config.toml
n_layer = 14
d_model = 192
n_head = 3
n_kv_head = 3
head_dim = 64
d_mlp = 768
vocab_size = 2048
activation = "tanh_gelu"
norm = "rmsnorm"
norm_place = "pre"
norm_eps = 1e-06
positions = "learned"
qk_norm = false
attn_scale = 0.125
bias = "all"
tie_embeddings = true
parallel_block = false
init = "normal"
init_std_qkv = 0.0368
init_std_o = 0.00696
init_std_up = 0.0368
init_std_down = 0.00348
optimizer = "soap_variant"
lr = 0.00518
beta1 = 0.95
beta2 = 0.98
weight_decay = 0.16
lr_head = 0.00673
grad_clip = 1.0
warmup_steps = 200
schedule = "wsd"
decay_fraction = 0.796
decay_shape = "linear"
final_lr_fraction = 0.0
batch_tokens = [65536, 131072, 262144]
seq_len = 256
doc_mask = true
train_tokens = 438700000
steps = 2926
dataset = "wikipedia_en"
Each number is 500 + 50 x the weight over its row's rms, rounded and kept within 0 to 999. Layers, rows and columns count from 0. Numbers have three digits each. The size before them is the row's rms in percent of the matrix's.

# up: layer 4 MLP up, 768x192, rms 0.176, rows 170-238, columns 0-95
# down: layer 4 MLP down (transposed), 768x192, rms 0.16, rows 170-238, columns 0-95
up170 106:471451474584506491544583492475475417496516513523536526594436523485536514520520664386471541472528505487487555516466534496482478560398534440519485581519512474455468487546481461517467494516540486528477659524483421446519523462488442481503500510448492444529498496485567492528496399504474560440
down170 108:461531449504483493516511472535529528492474480501509450482611541447535541553443503584472548554497385440475516462568560506498436491489497432498567428453502457516544528462458451534577508511465574574467513430508542474579510492487580484409442552462434530523595593515518525499524581405510575501
up171 101:584534481464540558476664601567491493518521526520513568417487519507556486457497446627534409461474539461446454533555506582473565493595463569556512480505545411485407536542512577492604521534528563462408427571512495504514549547521460533494475499523470445554531429493544512473522395484510592448
down171 096:586488663571520452439490527483521491584419465501542570532494457429500465569466453477504456500508516487524444543522534570547438494529548420558556521450601431582573606517510491475503435530539530519524522440460542537528536421519514479523518488592468565529500549513471532493554456433564538503
up172 094:578548521465502524594514436562554533480497486412486476513442544484530542505428464483480520434540580588419540478576495471469483548540514553538503452525494557477488592511526588493489503499494530506490531480626407481611499468544425503408503531456528507583554473623482430542606539584451559576
down172 095:473525451440498436472413452485551507513518510483437507535617478519507525525523542511499465501465422478482542500383536421381477459461535420417503546534526483533521393533488463510442663557469510432522515542548452399521562544527507391498546483479473523521393533535468509560493508464500506398
up173 089:444539536529498529482510508517370486471537488469475493530485525581545547487490404427489464484489501495530444472463493490530456521485586494414513567454486476526528650509467519580541430470500524534467459447444514497477450467410519580540497551493534532573503463530583374543488486554535519499
down173 105:394484498543508480556468497554559482501455515414580488644463520413489523592481572513470551522420386513430510471559517417455547499560430586545494453469482540466489470457558483453639553488559468504527482532545468456510519487513602444509480539522379503464474550468498565491462513508495433571
up174 110:625400460569598491505525533616575429451448505361504455475491532526477391497553511465394526582470527442525538452463579534533465468483486468577459504510457512437479494473409513394432493509478500514473535500489437526436605524524486508443522512496475503506591510464560555433454559581530492532
down174 086:576496530485544535463480529476377432590582522563454514500491429457424454526476449518466422488447491480520545561454489475472477525557517463468501552434512447571503456470547445572520484501547440384520511475408540466423514496581497501582501494522550560482470496503572469555489509341443448419
up175 097:453490526480401402546502434527526456563444469493468473575466495464481534563480578492494549529536515482451466545554501588424525481493476391513502511481418470439505590445488524521470470530529546400461475484462385474566584489544445485532510504545375611425505541451487534454563517521515575439
down175 089:514510506500543490481475519512564519496473510547517401427578511423549466618569467487484441455493383463466439382546474506534480561515555464533501492503513429497398549483518401533580493489524495495489454449497591525442502556558498437586579482523507561495561477514450451539528493485445504466
up176 095:539485459487489501586503533422429608465515553532465504524517509478479440529461456547457522494474546427510563425524470438557424506554572574551534487470561527474557483562502456537534530548441452519542475519386493518518495551531499551549489480591441497442444544546485524491484464567547451592
down176 117:536461419503499562518427445467420520518435427488479513495560513493511530532486390470441539549574478440486469455536427471434383531476452453498504519555462592593456470519506448518501493448594499526528536593562490508522458397510559520559513462474478392545562536589524531502470552486574583519
up177 099:458518472607513474577489553587435558480548438500436435537505568534444489527548431504514546524503496524527416515510558499495541454492584513421476528547525531544521459459521496575556525540475526465457525510425489441369484471463498549479488498365598518485435430581522415447547429518414463557
down177 097:468516439498474554382450450441467472442526601458563505544450452499464496490520616462484447521498546508480498469473465490560427460501506616486486535496357551450504488492505495392575542577405483589556420466495462526541447584441614540507552538528508587488509509495577580520448607487552472453
up178 102:521588478573476464484576505482457573467444534491432599487519569599526509553530448537475561448596619534492481483460443479457571502505362571504471485476513409491522489514485447521513487542545556488481518484503506495465516504467406508506528502506481538490455518507524472610373416642460471412
down178 098:582574386519514470478494494523481465609520539543502488555460453488487470413519466496484506488504581486518469448528560488522474551522482480447459607380403447465495622556593458508594492399623498443502508454414486433388408474482511491511534443538502533535478444518500480501522605501502417529
up179 111:478502561535582583538449544533514497532499487495384475515505478590491476571506528430450545412531483491540456472526501460521492462491502418481485476524477509524573479529433472499466471578467438437486512436499447502457482573472471542567528423485603515531604487516534401555556514515445652457
down179 099:480456505386429371596379461475550537508566542437502565483537586477454505503516597531564467557522509493464569536372494535446471548446509565490483532503477498499477547496507596521493471537513399504500448587494462497588532520590483464510474458486522527479438493436546583423477453398424490483
up180 106:359543570437493445446462437512466474536513385572593499527571536451544468482551433471511549448643533504480539492578510465555516427510411512479530460454553500530615549452579542419420470484542514498490499516553469523576434586558436450480463490520459470447536485480387480547574548464438500475
down180 106:551509511520520574515546396510504530482499482518417578512493502472597477456532529453538360498533455578537581553588508499473505420490587512484525389491533461432482494513383470510434572490467538529501496568520486590500538395484438465468597512570522491515530524572544521506468507440534488463
up181 110:509549566481478503575436497568474504511436507560474527482491437469578490500440483454478470458657473461465596451551502451519539500397499449493544458625562584432559527474395536537491464578499553485452456517507522476437547524503432465455450542567507448530466494521556539574529467565600477512
down181 103:485435406480480411417485493466498438396550508536530413504365560569406531522493581498482491463446547458608342449544457535430468495563496554544529481417515531434528476482527538476525473471465500581480516470582512464491555560501567471480537534476462518522518461552527484466513537418523531548
up182 098:523537545526495545563515509461471536536514518590509510401491457493516497449496512495504463469468582413510440455484493559589555541539439482454509478429494494507616528453509482550503480550551566520458481482566540493532487541524514470421577510447487417523475480519539391557487489561560490505
down182 099:512485513479498369575549491524462526472529571478511595495519511563536518532445532463566411476566510508508457391502463505438520494544462608553405441508447543469494394542561449495439462474420495481480422520471547436490434565518544373545441519499469514412487572459467557448578565490520592542
up183 101:500463545561544416464455430466446503476434487487452455454523517494434461498508512502563489535499540508476485473521542584461483440460506497533567434583519433533350510567496674503557592439438567471530439537489466455518460506529559474609479547476479533518438485391586470472510486510497508489
down183 105:570525525449511578490592494559497449459478523600481511502474492508570548537438541563506470524517456583455378511522570567497482494524586473515472477484460450402497528442407524572474511514392474488482478556480404491444585381497515454528523452491533506473354530503471432554538473505534530380
up184 104:562483519482523499509432551551530583493546436481552506424512411529535469527584446430446480500463515556422413570459459456470448504475498553499581541470525593530486483498436513482496523474435542521486562490504561451478511597540526546532507509474488577431485478516608538556574455519510537502
down184 102:362520508428466516547427513525471474448465512475459421448463586490487494539533434526530426562499541480468493476440571494559471541511457533457422433416488580516388536506381566527496453450552509462496578561442373449481524537408468564497534491484441527589502499363472532470499488444449488545
up185 096:541573502445519484488586557582551483613455514488554540523479447508460522551459418493404556678593571539506565483465515449472568507492505431480491443487508509544557483575583520479512553508536506495577459402433523454487478497523487492471406553572485525502492449532514509528463638545518562479
down185 095:505501520497560504452552580540534449492517483511573521542427494500514513644441478503455483536494425468515515473422504588524538517511472456478514408545549520503484512570545436420443392482485412452487457557456512478603458412531500569423479501432515510496501481600561479479486421474439549540
up186 098:451451536472458483504652429451452426526548442420514450479526482475519521561496512446519427451552589497529581441529535457469573541400462415439471479450544496457510457423517483567576502441501536616465539490457594554421493537513400495576475560487448581466451389530495501574532583448509468541
down186 095:543566477425526455535475411526572564560514536508535601485519435449460446451451468541423484495435405595452516528575484500498431429444468522570508404577523456474537471585474504406399430508438535425505514454594523531510429469485535505528587489509522412504472543483467514458449482555521482522
up187 098:449464398369482444522487493461495495464468504491473576473519510591592554538531477492499621464479491466530452509585450528557521405513525483434492558510424456490529524533466540536486551487549451519496513567497460528524500550467472474554364595652466538539464486472482505539557497555414538489
down187 097:534433439466454438486516484491483508513533444421592543539557479466492615604479514575462538502418471519480537438526493528522477486520464482493454447489529558469489590518537625503470520441516534466548537578520516493570519436526437499498453510507390523441619460583506541456466490420444479523
up188 101:482558476474434516515576472414544484562519503552511440564527505419515572597542560501467579523543527514531466469568506519572583540455491585434510567508591630518419528569534596510543610427427481462486503486529446480544420497497530525523425519489619510573535538426539512518465509505539449452
down188 108:494560397550459528478474480495514507447473483601478532504528478465570531482514510523482488557504508514532434491508440402551504584521478502537466551487528474378550474448461491512534608490363474502539498497454485463407510510421537584533515467549566521583508636516469422413437466537509431517
up189 105:549515508432406481467508523526493420577498554553523455473574488478549404474480550597512539518486507549556552540455474332487526512366598504471415457560611562495511550493558532552533508525590553466509483475432487510491565555470461482545535504441508587490552526447486496609528567485448560561
down189 092:470516455441563522592506532475500508395431473515462501488539563544613525505495603456502470484491447439483356484509443510550484411515479483582442456501434465458568489559468512443530482457527494439496479497409469474485368454420618532442547518460480453546484472517493568404445431528519409408
up190 103:373487470479460510510455501525588511509505485397537394478452483513437548502562507477431476461561523448512452424560501494450481515424510446482490525616489476569541587438488523444488447477518461457464529558507531524468534484491497543612493483472552541500537511474463523471457426521416488632
down190 086:554461506495507473492512517499497480474498441530560480512352498443483484439496493445520525564575487486547498564438480462512487482516411527499544461393477528440461487539502388577474478500480521414547474437475513390559597491566444443467527503469508520574522557492577532536463537464560451487
up191 096:403478473533549527510533525421582435442542528537436457529561487567553421439514529473394581525447543405526480463476487504528568444634467529485464553431442497469461423479479377515420470577570468493591468539476496509501531524589498472516449514499436511517440516501583577492520400528539597433
down191 096:485600467484456491473480504553479427570483464560472474559444480434458508566602459481521492554493528615460527535514470437422495456453589531527520505475552447531522437515528486544536508492512410551469493467457447464540508597401458480487457537569539414549483492521523494486533456397423515514
up192 089:478537493462486519579543505567577476570551499490505452582356475534498525550503515521475508496442371507492578442477516473492568515562514530520503461502548406577502506452432442512571417484519446492495487590474481480500548521489532492541531469412506492468401434465467458440431519528491451488
down192 096:524552486509569487480516511467525484402491534534505478494527415488583511536519464548507477450540487445579520606500478487516476473600487463515493421501489461493455413538393454531489516509477557508394483540510522494366588553499556510525527472548457396528487403502537540482458479484533468555
up193 102:496518452634471471480524497508512565416484499545500527438491461459485506524439507448545421522513472463526522517471396536380380506484528541483457493626449476520523565502491506515536707530527456461536585629551515576578457449484526556517463513454462416557581495363539601460435449473542549542
down193 088:594506584508533510485430511476601455607425452557457430506474519547566613436499449467471552567442468477525509516570463465652518476509490460468510415470575426413449496531544521418508381422450487453478525447502565498438465507538440556491497517518514558495367532527475436502570499457512476454
up194 107:411441411542528559530480520578534572525506531494502539470522499491502493554536452443560477453537432555489578553533525460466525470534527383483455541666535457519484533409509425455530528489563504507444476511519442505483471491394461563592562453546504508565404495561552545573602494576453474522
down194 110:515556505516512460472546594491480500537461499399541513448537454509473570591500491481406464437570414509463468480453485448434485505445569496455495484499515484582559507480495474526417437456483513495519527425474513548576550403471504473531551603528516483527560501578449476499536549502429508539
up195 092:483486440642464470505534465511514455591447485524585512556525508438537643488495507435469475567460483519535478502499468498500420448452439490501480471546558450471544440527563501446464409562443589506664445541448463476361568578460582533450485536391449519453458509455533461555436448531575503459
down195 088:457527498459516516446485552489457497494574445603450499524429506436403473468585519511502552489528612505439481461455549578437559434516481504382498488455438559521506473440562511523505419408491501491516454491476493538515449433441482553508511513585553451446525476449598615426489547543447447464
up196 094:477504473539498559539498495529486435516625500473499527532474524583496510505496565618418471572406380411516559507499549554517563487508510364554569510548485490613495665484541550447511515385498460499600427526592525523484495465513540461492396476457478486509581525476491563501505454537576495371
down196 089:475488599467467522512621550580511498444409498453526527493477468538485507543453467499528567505480526560487452568598532515509399544512515467428484534494475355368461547503441540549510491491507426540521477545401424499505445567449486462486611528490430469514454587445586532475546545500521526432
up197 096:514404466491570520505511451557508446459435486465528483482414581454466470466594446539472422544474474563507466440495576493513533498492531520541446493532463418464541512529465521482536533459574506509477597447510489490526519473584536617551578483504517537551524478554477572570522605537547526445
down197 095:579528505417506600487488483425497521466468495405507462493527566483497537505548520480471555425498572523533441446515521496536436551509515514488594401482444470484529423527498570545560498514507489532426495413494496460495532574488446422455519494535428489558492527428510503501465567594480502477
up198 099:521412475568508435454544481552504554578541464584578519488450492500456506549515450524555506454505456465529549408427488600521537436460530454525485498493504471476480394503488506416568491555492418453448451516572482610548452440498455566534579535402502553471491516524568491562401507452485547581
down198 087:499541488445559517505468524460567456528549504482465516479564438509532443527419450537572520471469518486502583566483448548568427553493494524568518434494485545526482531531479491443428466437467585524493600529407553432426522523534611435606453467503515543501461506536418496553559513544504495459
up199 109:534470427563449534509495444482393512472464491347533519494533455513522498558524497464583483523456495460368478478481486491476491524545455418431563520496558433477392500392524601646575537593409564481489470509446448463439493624437496630468525499491518546461554504513526491572493505457440487533
down199 102:480468528394553465473508526579565497496584432408440500541511497418484500544490497575535462414500455478403532525528473487482542455404554523531595475487446597538612522516550481527514532518540424480519469493508428565509484396452450529494402476566543509440501556401495436573483520506483582465
up200 098:509491592504602496512539490467532514578527564579553563474633435525572536515518452426476512499437445382471521544392518556581414557531433485423474519459492575453508494440468514442515523492519532512568531584455519509513509531529515532506440553468514483548417561408528601456504449513468523591
down200 098:485480497447525533470470496556540506466513466503461510547516505496543463473556417509503476475437418520468393535479497534420406552473581491474538486547513523600491525500470428479637493412413485447513470462559504468365449530507533518623576547480446479516489491576486464566454510493540507595
up201 102:404556597475564557448629499537406516584449456474513427559485411456433518506436399439492501543472547529565426523497527482497501440444427497530558459443421487493607515486497514462459489543463480455508475563546501529511493565461548467438537471478475416512536460410462433491534531556386532507
down201 104:538555481504421489491399430483593522520461477467521469430504535498565585560602499520456524484529488486498552456498482503510482484572495517446478537567588516510475453492475522458505571460502457503547524447444426516479504518498412449511530556493547545553498541568533518559553582343556486517
up202 093:481455580599455527549457496474509494490417526429496451473548507532540465533423566446549431478543394467548593530455491472497508475584509484511540475438500442556461502528568425557395456579538512570542456508502609522499450514494437516555505542479505404475464469545471596526492475541436501551
down202 106:421416535499513469460454525518463456470499575473636496504501472524532524424436521486494522481486592556409440465556505593560526542613460504571496513464489504450560522449477506579507678504523591462526447514466475366528460530557445528422469451427480527501483545487541406545520526469490571489
up203 148:473502479446456640526418479544520525483582516480413545447480474582532533527515477545599476537560459548547485509476477514459527562434531571590532577534496469544561503521501524426582470447492601441569501487502431510463419554529405534546538502525495543402496494551543519517566506487428477563
down203 127:431524470527465535415542549499490482510490574466454506484551470471502461483574535539483486487525358544477557549531506464475506482408621557479449523523479407569585514520466519458527517437452525481432461543584438484489437441520505504522559514625529461463461425497545510454562561522489516559
up204 107:557488482415496520406548456567500527496479554450535452590549414557487527432448542552574455599454463445498531433554457499485466505507487519536591524541468496648446534466492559491620505521455451442433461522463502550532509584556517515478452515435477542620441479493449406431543475525431532538
down204 093:472553534571515519542556512495513447558484446526487553520442502472532465487606492427422499470510475429486485590564588480470420576502427363473500464359479517337491522468486503475440517534478483478567475434470562477448524482534543521470555505614473539543405547520443460475491492491516552484
up205 112:477590509533574558584499530511504502511467532468523531477536569520519469518520530498515508412485485476469421455543519573614542500458482609547478546478530553509557439492328514536536553491465471545513501500441483526429457523467597540503560586515566487556473556522530536499576438535568535432
down205 111:491505506511525563549529599482513525510457590546462470497469525521472517488636584525431609458438480437495557501443534503587578523553551461475405490416500489463375498482431530541535535479446496597501491653503551504542496459517456519542511440567531503591434506528406529499400535492519434468
up206 102:494433475539550544497504503425529491487470565542511548504542564492491551528559491486457474524523512572511536556496410500509578506491453491434439368541493433414456507597563578463443499461382542469421524514423462405480590562558454506420516531520425474411526521505469417510548503466466478489
down206 097:332438545518417566555524507498566514468476502581625434506488561572550525440453480465541554459524491445521497514549489423477518471464445472576465526479501530474426513480445447503544457426487511543407472514488433480467501475527484488505481465496623471488506429499504467589524567540547674570
up207 108:416519492573510567540502560446463381525483483482467487476495528557464571491503473524511488505436535606408519398565471482531562529545492500610552510459534498519566526458510530554494461502510575472439545465535366413635541552410541513438428497410489609500557528468453519506541519558492472443
down207 112:421488537503382493427542530527508451531478460488594465392489584588544545528540498467487507483536516512496543569517543510394482507569497557490518499595449467524539521460447506454532385463451462435478489520452424453576664529562540446561496573400572640438468520532426494490557525459539556534
up208 104:497374453456462531557481527514393528560564518500506472454556495464512461496496475532473474485480536519532396546511574422519496399475467449562537340530542508474557486561503577631539572466482586548501496460531532486507449517578519560575449435520498379472463456566410436559496517490544503466
down208 111:486533537489543475514505475514513567529579491456478421477555558563432495481539529514546611523509556528575469431499484454549551477543492534505510438535476553492445521542436444505446522574443501520411560534545537458508439428489538476511445453415514514521518379454447550486474467530552469458
up209 096:513432540469463497522593502474529458514412522540524533540428555583506584563557332573506438501506484525518554583477559527495471496547456533452540510528512495593481597447479491524547496509429450467397575565531420540445523470537431482494491537466452507538585428575539483553428463449464475459
down209 093:448564493519489508532490522553470478428513534506469467505515515421443436505476519482380515530471535561467460398493498547553532432505507473538527522401486513463535495535445580454373548500525499536570423396535502558521542441444616523501526514480566512548464502540416484446562528555547539438
up210 098:573512471463492515549495525457512515486446495481560562526537531524571452518439476468503568304462470454487559440617487464573543469437432606513541397446542487433460587469451525563484513493488525491498512549501672408527436436469462538524451494526524542493472482494468479439543467492543504537
down210 110:555576485509512503465539533496501525528563431537517490547405489427426470526528523589449529524465497471455550475682571527399475485469497535514561432493602504555603509523517500557418417485555335442538469494578553493486551525490407449468429539594496461488423538547476455497585453460478463505
up211 105:512520550474499534472463358494602441613534466536447464447489489518435556438546501482505522546436511498536464515505505493497546503617446535486454460491502484497492495448427495544461533544484481543468473470438500478502447532440585503496454494521430438526547494495512580465527407468528613544
down211 103:445511480518546509509530481498408518528540463517455505615654520500504399531421447462536508589503455528578609499472575561536436601512539428528472498560470414499489539534500456451523433508556531480523552526535508482577458502444514499502396516476484477499548505526435563591495522446515525483
up212 090:522485625456527442584473559446520450474536568471459471517529521499539498459492448481501448530425513451427434473513460540611546412525505471503468496506546506513457520452471483514535524528463557522535541481514480486512570471507519423502441593520494379533551461534412484562512438466511481558
down212 087:389517467404584429570481587505545506559551410475475482426497421581527522581486548490365455510511474521475559497511526433533520409486548554443574477512472542560580460413520515588502537548441598562484463564482436480531528374479533467507455515567451473520467482586420498502527481530530514539
up213 116:482503448567480486599504493481546411482460613449523381554596482501494551546442417506365544591446546509506476515514429483485386497463506378468484578491550446463576485510469524588541612497466523553475437516500543449477520539487545451425561446558510460514494499460441528596518466554488519511
down213 115:456464434497438524468401537602517489479427492612548488435515504456498569414370505490519439592490471554462413502538520461529529438514519515527461499489520415523553493454537546424444507468516537571347505437465550442478479548631445588484439510472538527501518466490407453501565522531570537466
up214 092:515452502523568486546469431507536512475495565513492546522433466530517525463535432546610472515528581496476511576420561541573512533508584450544486500471486560589418435531591518502496472440388563492486523476432460386438526575430421487532368502506505419472535454478525541465512481450503487509
down214 104:558493501430415500571488461453460572499381502472440475477600550570513449406508497526481497492407513456548450488505404463465502482506439612499483491542456546341585492513490469547533510461601529456542570511552410476537493474497590519471533478440466549448491485445498470494461607558474593516
up215 102:486498571526490366546505496522591550499399478551423549517483517498483507559415474493477549542491491431512504481440601492535522510524561449478455492565423410475417539494514518529559499401573559466469490497453416464564466514560408475552452559516525542513470607443482530493539491518466489520
down215 091:536509537514514544508549514514509557505548513479480379426435459506546559533631517547525469499563502476471595471405506499469487555481513470471470476516490412499570526481449484496471498486488545503501535491512494388641502571533453456468454484534566514503550545491415442511511491513543513509
up216 099:411513476580430470587385449640545484424506509526468515405542440452443515508488497522455535539459549534447488467497535418468484560596454493449456508535528479496516477501550520471431380493547626538485541437592503506510514544527459506678508521463529528527424516502582521420512556497522497479
down216 095:625496552419576421444511429501440482518461380529480517582469515528492528588561391479478521489555433441575593526560497569522506482429611436536538560479505536521502486498500467550557467427527463536498483549444472480424472519462545429431432453546410521448514467491523436569518535507451499539
up217 098:480445416449553434497548446464511510473435548526432429459468541520441443482640657448500512557500506528488524476490449522503483465549475503518521492537549632549481465405481572488496526530517488514469439528474542522522577458496473587524528442501422463470512464529502506492491593528527511423
down217 091:444459514515462456534498544533374426502502504449443507502513513476612524466450473521495597545578571556422559492496489522481481508525615529421449453524602543411453463455616468424493523510504512505452516449421525368444429554550526417567492537529531553501584487495457503450545535454420564589
up218 096:582430455544544447552469532582503450502508444621530529489627583515461527450468461483492460480538573492552512626498517491553562467497480552478430554535506448518348373541578607434629474517552455500423455464433529563563460517526529468533508657534474531474548489405457468493523550473500449511
down218 081:469539596471447512446503376424554513523517527417430495524409506519554519522476524539435524536465437538430489378539443488431480539565514408494516525427449518510564674521388513577425493506494536506499571482574457343484550445487488576519461471528521501518480553518486480493447429560555525426
up219 103:450518467522465454495518483487475507514478396457435468404535435520391433527489455495497556502447526545476463503484501513460545589532512455482547572396496415558543418429491479504517531520548491420484509424488543486545491536502566458566538489484448558458527556557555506534558475544520516440
down219 092:516539475504470531463413500473496512524501541558475479496470570550483468479562542567519475490573461477609544465498421552566484459501502547566527493458460522470497506551426577367442440563427514506550573544546588497450421465486466541419510432528454591444467515467416483481463558447516452543
up220 098:507536485623498528497530466502501452523518451599560518541454482471488550520529514456414450496496547577498468526558498475548576504560587465533571559495448524589400465479440484490456516548509476542484531542492524561574422547554512538614524599465482544508465526543551503518558531488524513516
down220 092:446489479403404507544442491448487549549471572415560486466529478550533528466426477477489485475461492496526482451550541433539391411526422498496512484497526407432621530479490459512501527443517418559452539461480548547415515568448483481525405421540504470503488473485517513505555509470477526494
up221 097:551369517506381481517503532548464496510543468470474523449479510567494517488446481535474426471468480531520540382537553565599536543459432574514430542641422435417501465535616500397451458564443523562558508527485491535624483456439443506552477495396522508471443549460526509431492499469475463455
down221 096:479550453442475468533422481470524546526473534440500553600495520461464508520456554452549598444532467409514434495558525474419473533491523538455523457505516460458562543456559491528600502626558535513513491517601443448579468395533550512499554470523557537573514566519516526515465541579502482443
up222 094:464536417506549552537506546514465449562314500558448553535470505475499503474437432471503522487531499504530516494531485442511412502587580427434436545590588477480499570478483543429531515569501418372466552522463518528466496540456511498476555458587498529534457516557524576440347556551512533533
down222 088:495454511564455569546460505488509551542617494456580415493509511500519474434573552422489465535463461482459430474497477503519514489450382578568510451512392473397521437536595491507485499457466573505488404476654522520512471408591468513425495500423438460513510541434514531523540507465496474490
up223 092:496559528477541521455536488505405535568514529530546419455466557535493527409520460439505439347531529467563503451595511473593490476536463443485524569511540470560525503448507553495501590467432615499487537481622512484416447524375476591516456512514491571474561474482482572575533509555465461432
down223 084:456437481555461515500443508502493436500506413476450494578485458545470495507490515587490558567456460562445441509465461529414433504472562525501559449497417496424476500540469444447451467452500488517501464505432546563504557437566490394509536467642532468458525581465471421462480514418461480495
up224 103:382468529468444441499533508499443529569523526510539501440558391443453464556371486496468449534598484546444506496520467451472463557549551512483391485512499470508527586521570533529480429488530512503513370463444461604599542536456590542558465549563516452498405552469569489498436587516527580587
down224 095:555434507503487547503546465467443482402591522509513384496514537485543437479524548395470446539525501513465493567534512513628457500525496512407454502592550484496486415426500461417538557521440501577494464475518564460463485476511447501399555521530434517494514549620553516568515599352467516494
up225 097:449586527551499517523509488521495458520422543543471554537562560506516462469420465437548552511519477410547508477504478520486471526512519513539569458521464568560486417539507575507456462525524510531553538515350509518571494594528519433526441466513505460511461506468574511514495494380505510422
down225 094:438499484514475457463574524410488549416549438514640449545511484544504532504522527550523453413459464522485529481467499532421530437495466541466449387575444471466578492507475452443488498497511434451436571547516516420435509492447547563520533487448555481580532621475509515496513601450540561569
up226 087:546464443467493360518505499446521519476410456470432516513457467468489553390458487488471477468514456515518487503523511559454558546534539458558521457498542532422550598525436569460553494551515554494577507577473435432570619537558550659432491491375538458476527514557460458509524498488466486408
down226 082:515505501563502572415578500426445463411523459522554526531511540508517522531568595436546544477496466553461467511541524492425412515562492524335389392508481559502417444472490472455492452490508439498439460485577549474535506451532525474505455517490522424520467538463448525440461489488491555604
up227 107:559597417495620507544489457484498502473515505575435479474454505635468489581506520518546531457499527571445522537511509510385559576591450515549476525468522441493554428526604522512490480465423442462494499553471479439513533470522430487483422469554429535512483503420457476511496479442488555459
down227 102:446544491496470409496492389569466521462576532514509578520467598480441460486458490518519501529536595479506550525516428583603514470507462492415491563531438459570417491435500470461584522525528436488479451558453528496457634471513435500594385490508396587545502409506457506501479498515547523539
up228 109:457459526504519470544651471548489502509603530537418458364504538529477470474437527543491534502502564460448534405533525593462510415496612497456461541490578463484524510464460464488579436487452573565535474505625495524516475531495581529539482515417572433505451509595639523476446471580541464459
down228 100:435506515598534455413397552428579516480530566426541541384473531514532489454455517575392557546568379448586540483460406483545471543517464587536457536534519538497551470476495567526474524499504400481562479528449519501509525577449502513505510512578482437579457572514518493475490472577544558556
up229 104:517458497532459454543573546431505540512438467550399379565469507540589481559526495523514579607468461510487522584456472589569483425501542544447503510486572507496413595476514530403606571508506533531514460456511440527481535482485545566509515521497459504442473443455582482459546444470586483456
down229 103:519487487561457577485500573515456529471494447485478506503503509520491586487582551496555527535515600512507411519488428494470576477528426465553522505430487468469542439512418463531446466513520472539445472522530527506499516489555416435459421502487467451473428477477424432575494396578445451592
up230 093:491526468513419471562442461465522535457520560434396512456536474485529509545566501492579477495557479553485515520543415521519531473495487409431447469570521592497394524550458547549506481548528586595435479526662482484433589524426577501524534530499634458474506576466620458493428433603472534463
down230 100:501440527612505549498437482563538474427498447474466442537450504449479433536485456545465544448482502502447517441475501492506438463511491551457512560440554457479498452508435467486527555496462381550588498470465542499506593433488486448442523524494414492523484485487605635432492595485488470562
up231 090:525483521520549443507510467449499381517531485386528555490453537616626451526605439497429484448492482464467460519550455470496489499456516541578535505537468585599459407538567477408432522530518529414575552497485475450481494470489503420471594530526672549469512475455472499517505470414551514475
down231 100:502575526545502519440563536498413411382486498500550507473498468515414424518470458482397570540411490436510488526489450508462489404496625503532428628505435444460350426526560454512455456475538449509536482553531374558513528401534492526579421427568476549520592491477498453497449473492489472455
up232 109:467551500572550529504510530495517489477439547452464516464493453586511449459514524458374351391495584547473508568534488505582500488331573447327565486506500591594532534559545466585461482518464430506434564426518414437465496478455498535460491482431562474529445513407489440533487522557470501498
down232 109:466469474435492519468513465441474404515478507493540495456527495544487589535385526505567538498483487551498493545561509503420509445539537438538480519475527533455447520583479626516473411512553560500511581548522508473526440461360448552519476529465503496406487480521528593538523481452426488582
up233 108:600562575501529509470518467442440435568599460572586496485458572508493498506551534506438529499487549464545541553451389513469539583556500454480476482558474599505492542504460539455428528490484560434456555575540495495458565489458510500653522526443459422419606469422595409482514503492512490533
down233 106:558490482520486558480543501498514522581492396479541509524488435500546429506476437422507484524472512487502528442550663526478495525473503513521578519522471532453426515513555538495520382440518532469631478528486507452452506492573591497516615476570563520540374521508530639468481556465501476452
up234 095:453419478521425436518498400477560412490390445474456532423538501447511507516430531540493540479567495560492443454553528529540459570436393483473493481419504530463428470439487667469416544515608446528486469467428481416538495479499479498498525545476505451513475515618446489560481463490464558514
down234 090:509448528513483610452534520509563523454557565490520496519517453571521567435537550504503505450524535510433530511398521484517418505467433496403455552432489577526451502541423435478528500475419504518554438526541487391524536599482506573536487501488486512511439540481543526495536562454502406515
up235 104:450518446563381531582472517548492416551492534397468477571530542520492540362482466465499449612448404477478486532632451468572451450587556511506464469528515437444503521474509394500483511406487506478461496563485483521479512439491562492533466505524562579441368549398505503444505467518486480377
down235 099:466399504511553405492528614521484528489491513536541476405405487429506535417484524449472406496497547520536450509385403428503485517440481507493495523486542506481558494482487516545525579476466490519462482569532496471463481556527555501430493503491434493502539484586421532492601612595462514509
up236 108:458431516521538479521472475514561518451561487470463440516493559588510468439458442449551484600562461534499502580584505450550471429436450472518484440472533543518512511536534571492482394486516416519496477484486479423414491509455480486526602525500538491449473500448405519542517565577446526506
down236 117:544428526459490470515494470582390585513515461462524489559461499531545455521555483546491513484532429503456570529492524476470497436503534486542579410556540496497507459460539442510529565524496497439495556377534518550608480567471530555516484623490526534473490536417591550418542550507495558531
up237 102:517501537407501531524491495399475459493483465369532487396537386515586625464515499692493522424436502486566541421496557498478394525480527419386543611558464515510448519426533475430446488560502484461456519504534515485502497571491552519487479473444450424443513541507616469537532542435455534567
down237 102:559556561496483461509458576451536523556448544576506442519495501590497453446452465588516455445544518371498553550458535525458502496509493452479465479513534422489518499510330469682442449457535449495444474487476535540478533531503545505434486493536536516592463446446412551512466519492473474503
up238 094:545475465466451515485482517534532519511510548491492540414474537499472507498501492531584512408488501491491525518552501499521505445530436479487560488535552485508558536535525515520580397518506571508542480505581457419598491465452461545460572402459636464600517518491518444505528511513494524532
down238 093:584549543488557422526495549482540475442509552567504509487453407509492569533511545419485484445516486529531484566527492485629457507474460491506382412491570478434464479494463459470511501490548511514522467509558452528471440500500524494435517387513582554524484507470509473538520418508498498446